{
  "d_model": 576,
  "n_kv_head": 1,
  "d_mlp": 2880,
  "activation": "gelu",
  "norm_place": "pre",
  "rope_fraction": 1.0,
  "tie_embeddings": true,
  "init_std_down": 0.00209,
  "beta2": 0.98,
  "schedule": "wsd",
  "final_lr_fraction": 0.0
}
Each number is 128 + 32 x the weight over its row's rms, rounded and kept within 0 to 255. Layers, rows and columns count from 0. Numbers have three digits each. The size before them is the row's rms in percent of the matrix's.

# down: layer 5 MLP down (transposed), 2880x576, rms 0.0467, rows 2285-2302, columns 0-71
# up: layer 5 MLP up, 2880x576, rms 0.0502, rows 2286-2303, columns 0-71
down2285 098:084126132148085126143164157129078152093144114142169146105099138121084149123137142119130071168114101143102159101171127152134112122111109094130103136105098151118128130130108148119104110130189077138152143106107096077121
up2286 099:114134130117101119103168132131104110130125180102134113153123133130092093124176081108084151105108067062157087126107139153164140133088138163136107125147133115099156123151138146104115123119063132122092151141138115180134
down2286 092:079125175084147187184074084108143128104100134229163168078108150093132060180094143161162112123131096099148160164105130068098090151138080070111128108116085151114105195160064080160076140193178096104171107144145156119096
up2287 095:183113181162124135180145116132135118156106143132158152137096115166107135141168070142113150167130163153085082155102145084154122110115143125126119093114111175182133158139126129179119154105158147071164168117152209156126
down2287 093:126152114108107122098146134101178154122188072106155134211146111087129073140135196129147131095091134152188124174164108169111122173135135111136194150089191162108146099140133173160172036139122138154156160162142106099171
up2288 092:157143112094115145077150170111125153094116160098137112141180093144153145109184104124109103139097120127108139099146136067174140147179130104135136117135123167137181183145099097206121142117176140082169145113159119125096
down2288 088:110197136178142089142185076118182104168076083110154112162098183127132080160090120144127139132128147129153108166095061148076132142092135158151120099123171101115079074157158130091138088116086160136115076163082078118178
up2289 104:070108103128099130124175143166095135105077115111095107174192138172182161136101130109106129129123122132113104150131143139161197154119114165153200093137140119152104110129108120132103164116142088130137184178118138223094
down2289 104:117154153089095108134138091088114087152164149159089095079140121142116145161108133175177085115166076095174126143075149115102106071142162136098153180118167146128134130117096067071129161170148140087169159112144164157155
up2290 103:072213093130129122093098075119134159106144156101145131109144136138179147061134117115126149141111104130129130145180131201125146186097140111191149122101104101118157100107129070190151124180088087070098116140115105155131
down2290 101:106100124138203115154120117140111151126140097117071160107138127141141117133115112186133091145163155123077170089152144128101136151101108100140100110157185084141144170178118163127099099134131135139153089096098144025086
up2291 100:139119144114105099125130124173170154097147093145147134118142057160150130076122076195171244106117158135137131141140179146122146154107120122144119139142120110137102115039139103093110171129116045172117111117135133161101
down2291 101:140165185125158150187165144119122122137164148076128121099115143129173114099083093131181045057183149187167140123081075070136107126103165161086159133124139092091095183136104109110103154129096157098189137097127089042100
up2292 097:151083125104122139146157160169162144122144182105126094122132096116117131174123173145124143136113104143111141155099101156165099147166105100150067101099160076138166079115059181115119129096124101109128170170086133194122
down2292 089:048155131153108146102138109100109153134115137163126119200064108185149112159166075161136124121120140165096097114107125110122161129051184139113169148132143197106115146113104124068095165156159110149137086106102094088100
up2293 096:149104138057135134142166181105094072156170124135129113170209093123164102162201154184168073118122067141170068133199125046051086144128097150089151140126122138122171151150117077123116132115116123115146156150108156112167
down2293 096:115147088194109106134142157150102149176059142153146153130131155106108077090124137063067123188129086108133122081052148141104140116062101129146127114186146128132124082189149086105128104148146048125119126138125117142105
up2294 095:113085097089134111141188145177127166133116112131149124107108114165203096157105118118099110143081058152157153154098098121179095133098157125102161127142167097129137109174063168141142116122120076085133090137154114179130
down2294 092:115138139130056098129160132104097144155170139093115137100140141102120126137046084147176168140161116170143207108146162105072179117090087123159122111173118141110127148121189065076158144125163202162085126125157145083104
up2295 095:138140159105126152119161164081119191069156140089130097133099157136135103140141133166163154105151109159162093098183096134115082106122173103146084135096133110122121143122147103129152094114193115141142155119130119161126
down2295 090:128122139175106072158095121141112072171093132105143130109165151162112143100089190143152146000069160105162220184047116099144168160152050147123177091137128115112159133114161135187141112142162133129071171094135124087116
up2296 097:104130138067174119159163145139164144125124105157079123152164072106167117112126139142079117114108089177149149140110112115087084165131136135102101098095114136109122132094104091126127091161100145093145157162085087142121
down2296 101:148151143210084054210114099128144083133134153116100114145147170187111089136107086167178097139124132106177129146093150152110142170144161104129093083161123100108107145162133151124105102078104115124171093145142139181121
up2297 105:124157084054065142219122153155131119122108107159136113142150132120141140076136134158085154145099077133124071162156107145089147091126072117157090132081112136138090202060067073132066157115114141127127103225181162166143
down2297 121:141157094106161129177157174123168125027086128184104169162170096085113184084105160139128100140105093204128145104150121104113155213156125122124096156104180113134061200066115124115139135151159129152090081144107176168089
up2298 091:117133103103139143149120166077115156069145136097156158093117148106073153122084069100051130127152120148111102120108155128142161137088146168148147168127127167068125156070168070098135097109096065132187075135119130100087
down2298 089:112188131043101114087146147109142146137126110104127115107146144167175164119128166117100133114135135113149150157116096132126105148163069082150183078106108057144138147140095104141060213091129151132095191094101121192118
up2299 107:125117113126116147138166112142126067113136127098096136194204142113158130153126160118166086145204155136130090129113137138109059132123131092112182082127132125170129104114100101090125180078150076129133146102163163159175
down2299 104:157110118071115119135150097162125138140141146192161114156113198136137126167172100135050079108112109121082101148105127183206132190170086139143104131184123044130098118075142135136162105168108189116144144173106180115109
up2300 102:103124124092131111154144178149089171138095070098120114145147157122164151079109139106094131182110139144122120132117123161103153121087150184122156098128101124108112103100127065171072099130188070080152167080171127114143
down2300 082:135133129169209132124165171119125148139169153089134148086119164167107091108095154131050078116147105141152140147151134134202167136140111132129150103133139156184162123100123138133152082104161114136115181130158132082064
up2301 091:094134150126079122117149090198162149183132103215148161103137152145155123136136178145161123136176105122170158156124160134152139158132138179162130078041102110117154195141142122135090143181120077085134183166121160122125
down2301 087:127077078094090169161162146090140142083125174039152122125123092103149143165121100139157131095140137118069121103111106059171151106097082133080166160171157170142144087083083164097188070054145127107107148118164142142107
up2302 103:137138138066127121135063166169092133132157197150173124112139082173134185149166118113149135133098062109135055184103126097170112124144112141099074111153089122103097158098169144162088135177189111127121136105221168107169
down2302 107:142109088072118162107124172108102158111093166129148120161158109152112144101100105115062158161144163132148107140095084112109137160114139100164160123149156117131087069074087144100182165060048124116121153160074103173154
up2303 097:139168150155060102112105196099130146084187108107186130158183104094125129163182112089081130128160087133148078111133069140132105129140141076175131178142153071150168127133122119130141115172119139068115143149112119139149